From a checkpoint of a small transformer trained on Wikipedia.
Architecture: rotary positions, untied embeddings.
Training: a variant of Adam for these matrices, 5975 steps.
Each number is 128 + 24 x the weight over the matrix's rms, rounded and kept within 0 to 255. Layers, rows and columns count from 0.

# layer 5 attention query, 512x512, rms 0.0298, rows 186-196, columns 0-127
[[143 135 108 155 113 126 129 126  95 120 147 127 138 138 152 123 128  93 134 176 135 163  85  97 172 183 134 128 141 158 139 140 141 131 123  96 189 101 133 111 122 102 112 108 132 107 126 130  70 180 126 131 135 100 157 135 132 124 138 163 103 109 116 123 137  94 122 120 148  59 102 172 124 161 122 122 110 186 142  98  96 158 107  83 121 140  85 137 150 115 128 132 155 146 131 164 116 134 144 120  98 118 108 205 138 106 112  93 106 138  87 196  93 146 126 172 139 107 146  89  65 140 115 137 100 140 149 103]
 [132 143 158  66  94 128  93 131  98 139 139  83 146 129 104 136 113 114  99 165  79 141 140 119 102 134 108 127 158 153 167 161  79 142 121 127 126 144 156 129 108 163  66 131 128 117 119 118 155 140 144 116 134 137 100 150  53 101 136 148 145 114 197 111 168 105 163 116 139 157  99 162 128 129 129 140 112 108 140 127 146 105 140 118 141 127 126 101 153 122 114 152  94 106 128 132 135 175 142 127 100 136 120 157 104 130 146 140 102 168 131 116 119  65 165 106 117 139 117 134 113  96 118 150 125 112 125 137]
 [169 140 111 107 136 128 181 106  83 136 133 126 143 126 138 150 114 118  80 119 126 160 133  76 141  99 117 137 140 109 128 111 133 164 171 164  67 100 111 149 164  88  80 121 122 114 161 126 118 122 130 154 155 113 172 102  96  99 141 141  92 106 144 116 134 120  84 157  95 113 119 140 138 123 159 165 113 114  60 126 106 144  94 111 130 180 137 161 189 127 136 161 106 106 172 148 211 114 160 132 108 146 130 167 159 127 114  68 101 138 120 176 102 171  81 128 144 115 100 122  78 147 110 122 119 148 106 119]
 [113 135 150 155 161 123 123  81 120 126 102 101 124 120 162 103 145 150  61 138 136 127 112 109  86 146 148 127 135 147 109 116 116 128 129 129  93 150 120 181 144 163 147 138 130 150 152 118 139 132 119 141 185 133  97 184 125 127  85  93 126 108 132 135 133 166 134 135 162 123 146 136  96 145 146 151 125  54 134 173 116 112 169 193  87 111 115 154 102 154 122  94 125 109 127  86 143 121 152  99 122 157 124 110 121 136 109 120  85 137 146 110 138 107 114 141 133 130  90  98 161 126 153 121 107 156 144 128]
 [122 158 183 129 104 154 121 101 132 133  99 102 119 176 181 154 106 110  92 140 131 140 150 135 136 172 159 109 142 153  82 164 130 132 115 130 125 143 173 109 114 140 168 115 151 162  98 136 100 145  98  77 117 111 127 148 112 157 136 105 130 142 125 172 121 161 119 132 178 110 104 103 114 152 120 134 130 168 120 104 140 133 124 121 124 155 160 153 104 148 141 103 144 101 119 138 106 131 174 104 184 147 126 168 125 114 116 130 137 118  67 112 124 143 147 108 127 100 122 132 114 126 135 118  91 121 111 149]
 [119  89 137 109 109 137 133 101 107 145 104 129 114 169 166 134 169 157  82 118 101 131 184 150 148  99 116 141 175 131 116 112 105 159 137 164  79 165 137 158 127 126 163 144  97 118 130 140 146  85 102 113 116 112  90 126  67 141 118 109 158 110 122 141 113 221 107 158 123 181 120 102 110 101 125 135 146  79 134 177 143 136 123 141 176 154 139 105 113 105 129 116 132  86 158 114 178 136 165 138 140 136 158  92 101 122 169 161 150 116 150  98 164 121 138  94 100  71 111 119 152 123  83  97 159 134 114 160]
 [136 118 117 155  99 126 163 156 101 106 131 105  92 118  99 121 157 157 135  82 164  95 138 168 133 146 142 117 128 113  97 153  76 138 135 150  62  67 230 132 110 138 113  80  96 141  98 129 151 157 100 137 134 197 146 141 128  74 100  82 195 145 103 153 148 118 118 130 104 149 150 113 137 138 163 150 112 105 127 122 162 129 117  93 117 191  77 135 108 131 116  82 104 136 103 120 154 123 123  66 121 172 128 156 121 131  88 135 119 157  64 126 144  90 147  88 159 103 121 130 126  98 141 111 107 114  79  82]
 [ 95 143 140 137 112 118 140 171 128 102 113  95  84 142 134 130 159 184 126  97 133  85 117 150 153 109 132 180 129 110 147 154 120 136 136 132  97  85 193 133 113 159 103 105 112 167 131 134 124 150 130 126 136 205 137 120 126  78 162  70 176 180  97 142 125 127 125 115 107 156 135 102 126 152 133 123  92  98 107 120 118 128  94 127 148 150 112 128 101 105 125 107 111 122 113 154 135 119 146  70 112 171 129 154 140 133 117 151 118 149  83 106 164  65 131  98 132 103 118 149 137 122 153 105 114 127 113 101]
 [171 121 120 107 133 128 116 107 152 135 131 132 123 127 146 104 112  73 115 142 111 173 143  82 124  98  78 105 127 157 135  95 136 151 123 152 153 136  79 131 151 117 185 145 151 125 161 150 130 114 122 137  78  99 121 122 125 157 161 168  96 121 100 119 120 119 140 130 125 119 112 107 111 118 101 111 133 136 127 136 128 149 139 115 112  99 124 148 121 129 134 135 139 134 151 107 107 125 112 152 111  81 117  95 123 128 145 152 125 125 169 183  83 137 114 139  88 162 151 146 125 171  98 156 143 143 153 129]
 [143 102  85 123 135 155 118 128 111 149 131 141 139 116 106 118 117 113 156 156 142 181 119 117  56 108 122 139  99 154 120 149 132 133 113 148 136 111 128 171 154 107 125 112 131  57 127 133 147 149  93 145 116 130 139 114 102 128 135 174 113 114 123 107 119 111 155 106 108 144 120  79 128  91 160 142 166 117 149 115 139 148 139 135 106 113 132 147 126 126 141 163 133 134 134 122 109 124 120 138  71 114 118  90 154 141  93  99 142 150 137 173 130 149  87 126 118 140 166 130 120 153 120 127 151 100 143 146]
 [113 135 157 146 126 140  92 128 117 153 138 107 107 115 153 161 153 130 141 129 118 105 124 157 138 117 146 100 159 114  98 125 134 121 103 134 132 140 141 115 134 104 137 121  83 157  65 127  83  91 149 123 143 146 111 144 131 109 132 110 149 118 149 144 112 149 113 128 130 157 109 131 111 110 123 124 133 127 129  95 105 126 132 157 140 162 153 117 113 130 115  75 120 151 103 176 114 112 116 138 170 124 139 155 127 150 142 130 157 121 116  98 146 116 142 150 148 155 117 107 135  81 130 121 113 137 121 120]]